config.toml
n_head = 3
rope_base = 4220.0
rope_fraction = 0.25
qk_norm = false
attn_scale = 0.0884
parallel_block = true
init_std_down = 0.00244
lr = 0.00134
beta2 = 0.95
warmup_steps = 236
decay_fraction = 0.684
batch_tokens = 131072
doc_mask = false
train_tokens = 925300000
steps = 7060
Each number is 500 + 40 x the weight over its row's rms, rounded and kept within 0 to 999. Layers, rows and columns count from 0. Numbers have three digits each. The size before them is the row's rms in percent of the matrix's.

# down: layer 6 MLP down (transposed), 1024x256, rms 0.0509, rows 433-612, columns 160-191
# up: layer 6 MLP up, 1024x256, rms 0.0858, rows 434-613, columns 160-191
down433 111:485548571463499495488506512493487552555476420379441548554483453517509480560547480454498507444422
up434 116:525475498483509534521482532475570490472523471516522509500497535465539454523401518522422458534478
down434 130:481553432539550489489493477506495508511463498537462447481524444485553425538511514497570530578520
up435 108:546509488533492493467459518568456472503536522564513474539531460546494431509480533518460484600520
down435 108:513496443511521557526403555574510480540493583422499505462461530534612506506487486527470485596501
up436 094:491473569485511503485524497422539481477484484511493472498563524515513484440510481490565577498444
down436 084:498604429511433505466500489541475509541440555489484580478462462480481504538495565519478436501527
up437 088:538496467456562558520524451581514454508500564566514562496493451468584525451491577463549477457463
down437 071:469476521532531499476514515518458573467510486410519522493488531536436482522491431533477522526560
up438 102:513489448503460558479475502541469562508563476462450442525501513571462453613545476541445472547502
down438 099:493488457515506564491448499484488540490523533516447444445498542610518568562453482476454432492481
up439 096:517488471506573509480513515408492500524527504401498512531452513480521484558573541488533488473484
down439 102:530515565527399498450513551535517491504443489516466526476546413515454459477447449492548530496465
up440 081:480499511457509450440492472464458547498492442612477433557447470535494553499497433493479498499520
down440 084:531536450579499503537492483551537478469505499402556534457549508482527457498529550486539420510513
up441 099:511454538497554448489464536412543505511472529440419542512438501516492496502501511464606499527497
down441 096:523484466466468547477536536550486504520572503543537460456504467474509483479565526505456443487402
up442 107:479517496568492529470476498485548509526483511487519515499524522477492400478539467487529508592455
down442 108:475531598571431464495430500566558515494526554549526481544499458486502445514525537494492497558556
up443 109:493568527494451511451567464465537514444550405486522533495525497571434444539527511515477573510585
down443 129:520449492500453477401498559554492552562545465484455491511535563526508502552483442460498461475503
up444 055:529513441492546506455506460409527452573489457537491488481483543411449455547463481480464530554506
down444 036:465490547518457511553515529590470566485497536451512513559518464550592532463539564493527498462498
up445 094:490583503495554461487486481504507497491476448542483471463493516480495534535538463522483512484551
down445 100:538436445455461544467480511502445487454550527517502494510518503525486506486427462535472536475437
up446 104:565532538496545447465506513544425523541469466461502458480473478506477496525564459481512579556507
down446 109:518501605535504468544493468518539524547414527442495510468468505514394479557508417511526505470414
up447 091:562575522440477491461505496534498511479476504542460492538453503539509475540533517452492555469400
down447 079:480455482544540525555553460508514539547515495429463518518526471479508550489463530477492487491507
up448 074:496494478455528523458560440509492545486439414494399526496500516487454469429536484471536504485427
down448 057:509436529530473456538441516479502478538506557476547442531548501558552559516486509480496466510519
up449 109:431521497556438535445487470472534495469512480529472469539436521499476485542519559585506468541455
down449 118:494532480567500553474495477482523458489523452568494452465539556531473532472508519617469446522496
up450 108:493547499469455607437488542458556532535476509559531459484539484557558495525497454533483454473482
down450 121:462556510509477548507481470509429541458536501547482446551507533487498522551526462526479486441516
up451 108:581537497498570429482540501543474511488499476532509498434544492484572435496594477523556528521503
down451 117:505535461566585500486557517529412566501525552557514559457430553517522486507546550518449436479466
up452 104:515533559448482576497461527487468545504468474457438458585457433506458469481497489537500482526574
down452 110:548563551456457582523512538511518468530466517469444514542446511482494500550488510559509466508479
up453 105:445483483382421509501526518555502479462521432465494493522513557500572434493445463586518471558530
down453 111:471466531520450505487503466511483538505556520450470461531470484491504500503490465562493581515495
up454 095:495535557526479542420491528509410502488495461475560449553482528550500575491550535523428557568477
down454 103:541498518480512550472458559526413486580512509520553448539477481503537554472543553581472547505538
up455 115:552538486485490516505538512471525565498541496426541502475539524478535439469584452483461503572428
down455 116:453499501458537413511535574536536530598468509538530531497465470439512471516439440513531549492576
up456 091:480424465453476525509408425519431516508524526559465493512516563592507470516514519472591425546449
down456 076:504572519515514464451602569543544475472426517465490501505489426506495532454521506482443500428489
up457 111:432518530493471569440510574489512547477454471414536495559482495498522441574530574493484523463604
down457 109:482529467403501528433503500542503471486475569458466533449479495469510520544516575461521480515523
up458 116:492543532538521526554414456471546491570544500528442532543480463537473489478509475504528481510528
down458 131:549493556544512536557486473465522556566462473499487467522458539480477478506603493447446534516580
up459 103:506500528481526531412426464545554496548463485500518451574504547504511406481501517520547514516510
down459 092:533481443435460553494546440481522525496504545527428506470501458527499510516561566502524494427422
up460 112:473448549483510442489517452477497549515431474423528500460427471459517414496555514525446476511455
down460 086:490425491496485508526552540444513592439532520499507521571471467505434539527517538507515604541531
up461 107:484488552546514502533448480551546507498516569556491456521475533519456473535473520539467474527416
down461 093:485456519511541463427567485530419574496471515596545524475472520464399504458588528523485454420510
up462 093:575448468486494474550478528438496503535452464469510519577491472477551492474479526497532560508400
down462 089:507517418397476496429515457517558521476555500467492488444495498495489520464525501492498444552603
up463 100:481533564591526461407508450521427468481476537516499544496460530506430500579498440548452553481552
down463 107:530533438451435504506468504517545518547535475422498497523537465488571487416549494473506512536513
up464 099:520480443459558411465481547482506483499484486472382460487411484493531520516481522548486600456545
down464 096:504526488561484541520527510497452523511513544497593525541516430472534553454504433487429463580454
up465 105:588469476480511558479447496512535517500495451460498530497457517515533554430498536490550509636561
down465 117:514462487502533489466457519481538528479584433521501530442486521470494535426495577535536485571595
up466 098:459396532482480474480541491446506493523405550524396535571445458493550493543531454614556473514562
down466 085:522540458529492528474424512547512503451565465441565497463508484520405466445409581384524537523485
up467 102:504477485476482573481501486529514542497481526425540504455472492479554404491518496501525560541427
down467 095:540533518396475518456595450577463504475452471510537488531442463530483498469451490540535510477502
up468 092:456503451445442439493500501464486550506497465453506484484490501498513464475550511539517460536523
down468 078:443463512477548543569523498482560491478458587488442482482538480455526529510545454532492521482502
up469 102:519495509490466617463438492480529530530452409539461512570497516517517482510450527499549506486515
down469 101:472507560505486582477479474462514557582497502437453492561464486536405398578478515514502475477433
up470 086:558449541525481541475488459444477482533474474483456548481530483489560506442500542485483520592411
down470 084:420538487514531517500504510590510515464476475539545506520482480479430480594507487564457440448598
up471 108:547472423550399504454568468482498564410483444499489496562500486504517471536505532557440557532487
down471 117:523529552457450554480554471528476525485505499486437490540433487538535530538496526504419543513461
up472 085:484505529502452534504466473469485591466481485507483509505525492549507462468532486451488466541512
down472 109:495508470513545476508539538505472384533527523490519491454474543475514493533439538555510513504492
up473 107:496498512549465556424437501516473544420497441555463549539531528526495490511455510462508475435523
down473 114:516493539565481511466499482490498572553511548506498499517530478529472531448479441442460432503518
up474 096:491565513558521511486474511491527548534509468436423526516505424474460547517567497546505486509615
down474 093:519506461489510477469529505579432542495495510586548489456562560558477489517485577471446466476484
up475 096:544537532524488477483500495410479488475510529568427460482459468563512433538523528459529559504454
down475 103:444487473562432538479520485545487431523482491481521524593476513482513532458485464564491419488533
up476 097:570500553456422463453459600547487471414519523566472530488530467570524458511500478559461536506495
down476 084:417503503523541560531586463464413513558508486505508460512446466431481601458522499424480522485529
up477 085:453438493499462402450534426552560465517478464527541513442502476503586500502489447533515503479534
down477 075:509571468525527569576513505483483517473493491422518516568474476445473491508487490503469429504462
up478 103:472509493503513542489498549468431499474489510430543501522527518527525429594518518506481461567481
down478 100:498405429500571487564510540477500548492487504484522466497462494531489563540585465511445480588531
up479 097:565575514510553579495451462452545534457546497544511461501468510539536392526502476501509514557479
down479 087:429432454479498457478499474517479469503507428461471468489481472543558574471492489494480499520522
up480 005:495445459440515494387542533478466522494507340475448443514477443556530496490470530501477545551501
down480 005:513512531520493447508509547524508478459569582463517542426500555519533588534528549520458498520492
up481 102:432415529513508488565465521483483558479502477419519492486442507502484485553428490461549484535514
down481 106:515487507486518463466450576470488447569443549533510461496475590497449510485513403542508456506523
up482 090:581514519455475475465536585484476489531520549456500472491476478575497497444481530493468524499497
down482 083:412493503527577535498486494514539537501499497539418495486508517414493551564517465468536440512499
up483 095:551493514440458418465491540509575486482555490523451464508443561508478471518440456537496474492446
down483 100:455520538528469597476465476474498468473536471466498440479507461498507502495545527446453505486557
up484 101:559541453501456477481540457454459494373453451482455507536454511587492442567460437528507443523481
down484 100:449506458533463479501487447458478497496495537526491599529510420501461520521560530448519502441529
up485 091:540446495456498492469462502488442500512459502538548530526488526554498518536494501457485429598422
down485 084:520533474493529474528515504506558450500508468483490551520529517519522480428512507427481530400505
up486 093:532527524517478494504527575381475511424536499476513499462492512528482482540467531512448492518489
down486 119:507495530519576491502510471515479487526459512445489515433466501504492529502459499532541491521492
up487 090:516514483472513580444518479576536510504562514486534463489515445462513449493529523493414470535451
down487 087:428484500517535478442461521427499498500441497501477522485431552490482536532447469559519487462525
up488 096:497527523552496453562497495517516558545542469507413510493448455438492558563515502455532488543515
down488 099:468482502462509515488544556465478475498498494527530535508511502547467462496492557530534536498529
up489 104:486571492560505494524463515529531494495520537437454481530457492445519446514517475534473450564541
down489 092:427474507470506441462591505475596540520467491530499538514548539466471487459514521494430543504443
up490 086:548540482553450470521469465481519522572522504527525564523504500530523485481490512527466499502509
down490 093:426449465434548518534504545526478466429475476491483437491546483459495487545537521492549469465506
up491 106:539470522542436506474372611486498542519502490462450421513517456469548456489541552474503470570481
down491 091:488527508487512410468474468467467557462501551499499524473507558480455490500485554545572430477518
up492 103:470496502495471593475438481484505499455493529497480509569509471609491497587449500557535480500471
down492 116:516520494454435472422514535487468403464514527498555522549529482509557450488447466516538536483450
up493 107:457558490513506589444418499481457574447464426521464539518491398464580480557505487484538485521485
down493 115:480536501507481535488413495482434584450480476510468540501484419517582480527568484486495503545479
up494 107:452469507505531572542563457546525516547501521504389507529468448477531484498471533516574547474440
down494 089:500465588510433563504550480501507479446511516505512444511523460488545500458509489554520522555513
up495 096:459495530479441443387481542589477483461452472448517489515475471509564445466517486502541586596479
down495 081:515428444525524520575444459451496510533571533569438534462555514515457475482519509458518478508553
up496 111:533543452529479534482453547448515550483506377478543548559460472418525463560572505546528459449487
down496 099:543531458535486485452579521517473528523487490481544494511498509531481506468438524466546527452497
up497 104:501524515473601523506475529482519465532431538516496550566434453502503457589514481481509481494475
down497 122:495467451477490465463518486535491565529531491480515506411521584496491559443478515526448510462539
up498 095:485492498527469502456511479497481532516496469534447488494502521463549512473519510520455470599510
down498 097:483499525503573443455502438486487503469498500478421532494495472419524609412474519479427475560493
up499 098:494403452514517515430377487514437493513451538541504476486536497507434500494487511535473480511519
down499 107:561532539456491479526531493526480479478490493518463511510481535491514467477536466497426528552480
up500 098:469517548438555521551449445571480504539491485538465488514483547432545521547487473436449405485508
down500 105:499520488552467483494533459413520475493548516414490467508504530605525538439505601528531494567447
up501 104:516485574487532546506465521480509545500459514476536471544554517446503520471527504567420471512539
down501 103:431414473511551520526486579460479545500585502529496523581474543521493487544459498618465508575490
up502 099:553461515516524496449499524520462497367548553506454476464462515446521543532532480511422490568482
down502 101:560499588508443548518479446484544566542480527413537507438547507449478556553448517505480429489591
up503 101:555507555452515589458481535449519589510424451436520567554555505562556432450496533540523584550496
down503 102:514500525460524632474504505443496630565455428487472517513515512577491471438459545522522540535510
up504 116:513505506491461567507508616506550514537502485561490547480539504517540461475455574556490492511507
down504 129:538503492524529474458475525480567439454492496535483471530491507508526458525486419471557522472532
up505 091:455559528592527502476554535496503550484444490506505503506499515485445459513463560600511571488553
down505 091:565439448435469452512465433473452486508530552541492532467461551472540529530565469366470515485528
up506 103:490450572418506477423478480505529490523479464469481484526528442517532456525531567565507510567543
down506 083:497466497469505514480477499561553472490520465488463515546527540435516517543529454394530502449519
up507 100:530485478503498507478405555449485537541497497501561464463493412506452409548491498535495471477508
down507 108:497436497499521504513530497482508482517512595449460414460448475500529470528481501547469445571442
up508 100:563457544483531480491476490492493510544516471501491518440535530553524514459581448475546511581488
down508 105:502532440554501474479459573531563482446458492499496500511497468486559476555443555510459415493475
up509 105:549570471527422500527477520492470469443529504538554507517480506511566405574540452588507469506541
down509 102:554401467483440416556510479613453519504518464504559437532492463462496523536499558516450451423513
up510 100:485529490533412552486527472464503508490487529504468550469450520555501503553463521475552397452543
down510 101:551475437499481481513458524484500512502490450501471529530522447522561514460504484494502541525552
up511 091:526496441447491506444468416514453521522462514516539548465473513453491440511516498503500534472533
down511 088:508494535485499436562537560482470458474513465494501485523536473495453550590494524464506459538502
up512 100:511473500539486533519467505486502589459524468550472508561497513537514549518510597489564481519436
down512 094:526529501517518476490495509468448459453460491442471521431504508523534499537533486472584457463507
up513 089:483428402474465507469478563503416470513472474539474537546457499537487488588578466560525461503406
down513 068:561566603503460537474496455533527516440529535504544522436516518471482491452475550489488469483547
up514 105:534504542549467505442536463490465526504514488454454476464532463542561486466603521509507573601505
down514 107:508555536520558541446570451577430519508460485470439473529524423496586444497480547586502548490481
up515 102:541462518511409493386550499526466559541453463524523484495455525478512500510541528564481496565450
down515 090:493436566558579579512486540450498477445497505581464466501461513503533461552427473456470529487529
up516 105:495470519490524455452446597546489470551590538492521505503541531460558417513528504511517505559450
down516 106:502554476499509464456478509550568559520511530495495521475518506540508487490536533480456516514540
up517 101:532479578477564465489434486507469520521559475434514503520559483470555428466481505523524529463564
down517 103:556469469559475451520546528492469506461505478559435526453474561546530519472494587580484508465504
up518 104:529496501545437475468516482502474549505497471529496576537509494527483450504516535576532459467567
down518 100:529507442519507439529484482420474437534562506510489580511517513520523614466475446475480508426501
up519 097:468515520529503529453530546471508482480463511524448498547509441421506518477524516522495480527367
down519 096:551500543468452473497522503473553510463490439433600513478524473513520520474463511477490509485566
up520 090:571536458520503500528465496521538479471514499416447556517487543505481531486522562495549536544410
down520 083:519535497439519491437474471454480533507449496521522455481488474503520432567540476537444487397580
up521 092:451390444445484534513447531535495440511489505568503547505483443507475523519467595445618446436552
down521 074:628561548521539468506566489443451600449540467432566513470461554526562528513475454569437546533442
up522 095:522444491428491476531372515395481450523506530430575537558476490458505539493479486495488509530488
down522 098:495559495562552484417618548601546531474437493507422518429494503486543510515534527530512512494525
up523 107:559512429464441564470469456441474487437445530561543472528502478539541475522531498604533450477502
down523 116:482460443467416471530530471453498437496513515515550512516552434505483500558555580482553374431494
up524 092:586573554510508541472535428510442501429482556496503504537494521513503518574519507507519438479533
down524 080:474456465508566542570504589516558504565443465458498514537491436457523480437497495511446565503451
up525 094:496552500479489507514463517482508531435543525578499492462500480500562485552477538443533462460539
down525 102:470480499493488441453528515460467456519474488415504463541475513484484510472492479543477559537486
up526 114:521588575514530585479391567457509554482558496542464506528456450506468509501462501570485474498511
down526 121:442475505486426512498435509499559419502475539501524511468462561524492530616476436529440610479477
up527 095:461522573579566572511513500488455473508497507516449498474436473508484495502476516535513507542520
down527 087:493511434472531478506501532505500577566528517483508500531536517501518540514545414459486496434483
up528 089:469472482524497460472561506479524489537533453447400476572493512503523520450456580508505569444549
down528 091:523563520489471533501408469496526506461473520523568486475530493476444466531540413469515482557475
up529 093:493424529498480497474476428467447553528445496435452461520432434464570475440510480534502504481463
down529 092:525575471498497538506571523495617489453528493545471508499523517555442504535504553421489509451471
up530 104:579460495504504497380452455438542500520484517492533517550595449534549521453557535481653504534473
down530 093:523475475527475493473556500510478549482497478423441552505398464512518587545482506440541513476526
up531 102:518540490532529523498530436501564484534476542481474496505451533489497470471514528559487475534557
down531 101:546488587489505527475528465485500560409507492498476503483478531470492526473490495485466473478478
up532 099:581476517479468501457414536461525498508485469424443496561509475514573513466501557527600508541481
down532 111:502503545517453434477544525452565524487437534443496417517500527525477563504505471496546534497448
up533 101:511460592632478477504527535446564537549544510428522523461537507498489508532488581599460565501519
down533 104:508537463439516554433538552559505440443458530548465523440527551571576542425512459422534529445461
up534 102:578522496563475547476515492452493492463448589490565482471536488483506429460550559480467553544451
down534 101:472496486466476494533526526569477580487526473435531527492497484453578517560499417485520432416531
up535 098:541465502510491618510453496494505521421497603522475500460551469493507527461522476444483492458561
down535 107:410584545518575482448540528481482482410502502521478430507431543539483497527474546497495477470478
up536 090:519512476536486542492463490451443518490523540509450483497462448554496537500513558512443478577509
down536 095:505405531558510479477521513517521468497451484468523520524498544484506461479543510457506526488505
up537 092:533572473502503504404492581474562496471493473493578499581512481496565502505529513494503523540436
down537 099:486438518483505571522568420513509612557518488524450514451501442495410485521530477448486536442487
up538 104:480456546485490459517506493516438518496535482562452507538556527462481516480503470521525542456467
down538 098:487517463462492450513506613463419299522458510527442513535522524422515526456472530492495529515399
up539 107:548493536501519489441469529469510546533468467557495488519500457524523473492556479570523542454524
down539 119:469436461519476510406542547516468527536497515550494463522478489513554414598482488523514512517497
up540 100:560476472461529512486480548514441488497538487574502565532525465572458506481484486574486464548491
down540 099:500492502448464468467501434590479486509460483476575526477479503501543453451518452474502478450457
up541 104:584475500536529561460512529550456566499474491437458509545522437547450464559479512552536557464521
down541 095:542533516493559592473488481533514593506468511509513471537567470502453492459485440505515561528484
up542 103:511457508572498572457480507556554486540523545481457483483509457476563494518547489502526449552576
down542 102:477526514485503466570566500558491516525520520527518492525485517452419550540470479540459460470465
up543 111:602532488533414504518454522507495575479493463520496468552553429561558455515557496533553507474461
down543 120:488492479562422456529473473443494603466505520496548466544556512529569463548613442495500533512451
up544 097:517542517497434559456432578497522465541473411531452452474544477430520555520528528464442459525418
down544 091:479457542497520470484520492532482521540533558461611556518530451478581492373434569479549516413570
up545 115:535479550565464537472512491463488573526464563458445479552431502534455472458554496539548469558402
down545 114:479490574500538546438471522549449481455528464549458493482501436469463490486483444512468429560497
up546 099:541439513458400491489465499524529472511513525508550615535458518509529433434480529459494464519515
down546 108:473517488566530465523574532462497519452477498530440528520517546510448474518494534467540473487465
up547 093:622506529509507511463504562490443495441510506563481496551498462497550532580563436490451534486456
down547 094:388480516434500515508534381539544526525442479394543531497493493498505492483421525505497488530543
up548 111:572464494525487543504549456550455508397502523512436482512536498520511468519464546531547508579462
down548 124:541452492541500452528523540503556496459528503424409504558497451467482410528513505436493516583481
up549 099:477475489557499506480495436518515483498448551476463457523492461522427566498515537479490433490492
down549 097:494458497437533527490582547529472543527557547476457546525522468501602481557500482464510578563457
up550 101:520578480511443544532554542442570499501513566445474536540504513443475473596486461550551476478578
down550 111:490457548506525472475518463576476529543568500520503441463520465461456529484490518490497494558458
up551 080:467536472506393612444514547487508454478535518448457439517459465473517510426474530511461516511543
down551 069:512488537458608376543486480504502595522467475512530577466507523533513518569465472451558522458443
up552 110:515519504565547528491576453495430497501477506546524494504467508478491494487483518552527544652584
down552 111:561484564541471468479421455537519502519510436482552524567512515442472437405505551502525523447489
up553 107:539471484534467545502456528479532527608512555462437533534521452501495512458606527510505488495443
down553 096:471467460516501574459499532497485404468519471503469519509584583488480451530484486493462452429517
up554 096:465471523559547515448475583500457507536520505472430531516512509466506523575471523591510490522543
down554 111:549529469403597478545580476517508420423517518520528472460538506444528399454569465447483448528392
up555 088:558500557522460561501481475488512531533498425481490479497494499468520573512556546535447522517525
down555 082:494554447531517443505524460518459463454503554507524539460538462518462403512441479543490516486496
up556 102:502479534520469511450561535540517490480590483483459499499509489473559520497542520474566548576460
down556 082:502502505432455527528521473509485535517452504550500503431477512466438484513485463504501493546471
up557 090:518439575528472493506412453398495529512448527491539515510460472513512509521484537514593469500500
down557 082:499589406529520477504551518618576485503522459495463486474460484476487468471470506460492536492540
up558 108:564423524567444554471490463506493569520449447506423517516533425472547449539514511523452501526509
down558 108:611540521543508552466468464437539591529440506500427520507523497396507547465563511406428517523513
up559 110:605490510519514462471519474436433490490476528459528510483531518509547511441538479538481583528494
down559 117:526483485574474512483482585453500351532502543518495515515536522486504507507503461525494488552514
up560 102:543496501501497530478478493498493523513527492379519534497498493557544417592549527526533453533443
down560 100:498483488572483536511463474453495571416482477433439572494539493560538519524496476519478503435615
up561 104:512460497517497565521532479497493475475389513498456536535463450546515464458531557519531543541449
down561 091:468522571487472538465481504543438530463534463513403511475469497518481503538541523456462522476508
up562 095:510416547488454489512448497487471518540444563455512534516458492505445524485513428494490520559532
down562 092:463471446452506496496485504482464451488510516581521497487529556473540455423438574507520513478411
up563 108:591530509530486499483451540474480522525512554500532477540527411482588449501537529486513481574450
down563 092:454501458500481434463469524578489539500549469528476462521482464525446498521534535507475555467511
up564 111:521524493535481546413503571494508513491546456467502444574492484566534441506503477589497507557533
down564 115:467422526588510604420545516502481509532496497526464440571462478563546492529506531459497485530439
up565 105:463549450544526483482479531463414545562551487488530531520429512532509354561474449542465473476543
down565 097:507448429552522425514545465549502525526554550471468483533479484475501501550498561532524505533505
up566 089:471463444499427446469456553504469474523502441438507556483441539510565514503493480486506496462527
down566 082:490558579569545525544562432499556539489491540578524465507507477441443525490552510516489550508515
up567 101:513482472560502531480386562587476497456508482446513464482457502541490475543547536500508484543467
down567 093:532548546550431477539401566515511533502531459444551491473487529511466477480470547562463493566497
up568 102:520502551585510488492446535523466534500557446513507510570470533480502488515473496502557498521463
down568 097:503532523468471537509547440476524528550515556568517469441473551505529458493573487540457540423520
up569 104:509553452487504512536485567545492524497503496572590538530503490536551458508457480547458488510538
down569 110:575459480473465570528558440521473462482519469453560540493456524462527501513546497491535501469585
up570 108:557494487474466542500486564465486571512507438549528477508514450486574484507493534548528560487488
down570 134:476494471507544521487439525467483583549489464502530560497533501482631548531555493464504471536581
up571 102:572558528508462555547507578492483541510414490507562516530517487483467448523535481475521544502479
down571 096:485527451471442568492456474503512541473567465534472521525505542514495430519526454424507518464558
up572 120:523545447500480495474459495514508581493538446476507544548489516516533440445530495472552517585518
down572 122:487520466523517546532485513524531540463491480480549462536518526467496499425570484458480515511505
up573 082:477548536537551445499496456555537483540475489472431517532483503469469537546492550436499486499462
down573 072:484483440491475531506578536442481578520522514524530505503511503547526455458544476546497545508575
up574 099:550500406552476486394514479539500461481465545531504484464515447558517479469534484526508590452445
down574 093:481498553496519532493497441550514471476415524518483503486510463535483491515410473502440561486607
up575 115:517436500536470540455433502466533513524522535449519476465436492594515501478520547525538477503492
down575 127:528534458484455513481503517473497426543413516493599564526464515529555511465405544488466582524509
up576 115:629536508540536480427512540477511516449473498568518497540483456505543467499467549545502524532492
down576 114:494499532503523548426567496483475494514462562577510503519482485451507462487410543534522440495511
up577 112:501477443535466519530529524563493471535528457501468465495569438474533553508431483490492452487469
down577 124:494512514523437460551504447485436462483486500516477510504567531478562573496509475433587470563488
up578 093:459490492499472459494523505545530527402502464531537461517497432418505515405585523515419459522444
down578 080:529521477474526534476512531443490579522477526489465572525475549539513509551422539463645518470548
up579 099:484498547462456539494587547371475488460570497554519520495510516416477487547523484448470520516441
down579 083:506511494481513452472483456578522533522417501469480532485470512547527496455507544529552485524458
up580 104:509492560545530462473540504468540517437592491468478500508576469477584474563510428543468484542479
down580 099:503465494488519497562520529493597579543508474429447508528543453510568498504520456479466530544436
up581 113:557510471435439530471465466469475490553473491570466549527471505458457467500502503470467477444506
down581 116:478462485542546546461461397523483468479547541540484507446550474554484485499489474539488455494499
up582 103:563526519461473532469478476449488559522516406550509558568585511489469429437468490546503480587498
down582 115:508606523422480466554537414465474556544559468432426536561583507494454507449503499480481555508519
up583 097:530583508500503431481518530515503450519471490584533498531545522514501512504474449504444504454443
down583 114:554423522468504519520536469484487515533522476432499516558447514511559475499428532506485543486532
up584 101:518462508440478558457439505494510563457503459462499501520467460451519482484501530521537563492450
down584 096:484484476516522443518466543460560587456478541438474526512523531455446520537569485520505526521550
up585 110:464548535513547528507492543509497524397586449472459529477445447494450450585447431441462544500493
down585 110:452490500427454498561500455512475512530503455516441482501527502526492470547440517512450565415414
up586 105:465512467540544468455481498451459555537514546488496420460519475531564505470536487498505580510510
down586 104:529438542476554451470450530427543514519538490442517484476520458552520468438566587504483419556483
up587 092:471539548530531474517599563504509503500576508555469508478478491496436513518546521551436534521534
down587 082:465521498416475576434406475461475492482475523454495553555506507504528444512448497424575493498455
up588 102:490442480486520601540472482540524478554524501540459452506565527565551484431558532502523503522474
down588 102:535575470536536486526509453598475540505520437467485506474500431488467516529527497496482596419419
up589 096:464515519451516566496583488505494486427508443476410479515481491502505522538474469491478650509535
down589 102:511492538581486452511417503524525552592491542459559479478561508512472511444520532506495388459440
up590 093:513491508477463466487481520509457471529571508518483511492465486525584450472507400444525491477439
down590 081:462512478481568519506479431513512516470538487532541549501498471453485584569550552507508550603511
up591 098:522464498519508512476553461445531521417414505467488549496498526472507463474509565457545551531504
down591 089:441501489487544482464492593491419495513536520502567470513503489505482527495443442475487446545470
up592 085:574560521449470506542528507429490522480498519423549517502491497523428396513527486501537523589523
down592 081:450455512540576470443542492548540471493456457540408485502509521480568597476483544491517490426474
up593 096:536494512468450537478476542461572503486532487489518461466527436466565524428561489559509486502502
down593 089:476499559540456508492495506444511553545548467494503533521505536542482488529452521448439500486554
up594 090:464580514461462487507482502514452530511440504419437559523515564436478456480487537480507517532557
down594 076:557425512554538547489526497530479545493567532510493477480480480526473532479511525549491450507474
up595 113:499528517573483505482523459532468533471515511496496430591554486523468435512504457542418500431478
down595 122:525609528504468519465549476524481533478565539498508478512450463568441496507486472539511476473480
up596 100:479437515528529514440491440423482595451534460480481531534541461475579475537594532535509541536468
down596 094:452470456522505497436454448407535590473461502496453526549530469503531500533573529529511545531456
up597 105:471423549482585504405438449495538499489424508438531501527488488516589542457544596509577495540530
down597 102:477515517404483492442494533478405562517550503557529446422495486488503458504490496430465496502552
up598 094:594541509480543489528516505473419534499493461521544532474499498524493484486501522538474494527564
down598 081:400478547518431515511449453525510574468488441501475431493486497510483571541485467465497481497510
up599 097:554581545483535544501460494498505501501482464438492513536543538496587479578483414485439556507604
down599 098:479445446518467466519504507467527534496510489514483509466508425504495542420502568550489510486464
up600 092:502478505499478571463484462487528487501495496553423479506484504517527384484484526469518462474596
down600 090:489557486446543449543505525501537474536580483468513537540462505514453553452439493566530478531456
up601 101:537570524536571483462521518427572477455436487405493533522470539562487458490505491492551554521529
down601 091:478486517517483539528505514482478529564574502570459447505498473521446471495467414494543505471497
up602 099:514488504542579501510488444506485568517544425503506565537499422462518466556516464536432493523508
down602 119:492534470535551446509468462528496513479527486535495583529499471502481476527448464566431505520535
up603 096:493561459472477485475525521499539499510481450465502550487484472495538477454501522502521497575501
down603 097:536424549588521580501446449549466499508466545492543440455466537507480523510508485527522528460497
up604 081:519536467489509508525473535506487547513439498537529538493477488516554492481430555494522450465523
down604 087:450500518552452483471486487468446444518551486472463490516473536491481479496545431472491512565488
up605 099:492567455561446483520468522491541535461518452507473507491529482502492508528522435477518431505466
down605 103:519457519477466476553543475469504540446488562487495531488442543460422521466508437535486549479499
up606 109:515446456487491523481421474443606500430481513485549559545486517527576445495523561475498426505484
down606 102:461513560491536605503547414458437535534543453492462480444514490495506481466532415563479432524549
up607 090:520514515517531525557470513502501489479472492539509513519482480519517456493450471545484465467499
down607 080:454503523507474474468509495468488572508533527467473530466492471461530504463547504481497534522554
up608 101:481496576457551492510473513474469468502459509580453483526520535507442476562509438490498524550373
down608 097:535455468579468518439510513521510535474464509490488539468509492526592541470532581491488405463558
up609 100:496544473521489512477536533473510478492411523576570448447509445445573509494579469522559526516450
down609 084:516494551526527573498480512525443459546535508480493545511492490478485473554388546484488490507602
up610 100:496427548500470584485523525468566489506445575490461619535497490493489545510475563508551563524443
down610 092:448497458472550471532471582545424511497529438518499462468459473465642403535457535461510494465525
up611 092:485457492518480450486550515466449502558438498492402499467481451520537547536508475497522469496469
down611 078:559531518455496522521436456499529411515544509452508486568560499425520472485518557536494517497563
up612 096:478527489496500516503542551502511573486549478453457544502434489530447496559563543568495533520480
down612 104:462470465431469495537497507510468470505495481535457563487530539533529460474461511404530493507534
up613 115:523515483481543488484505505495479556483495499464529467524520509459494457497561453459499562560482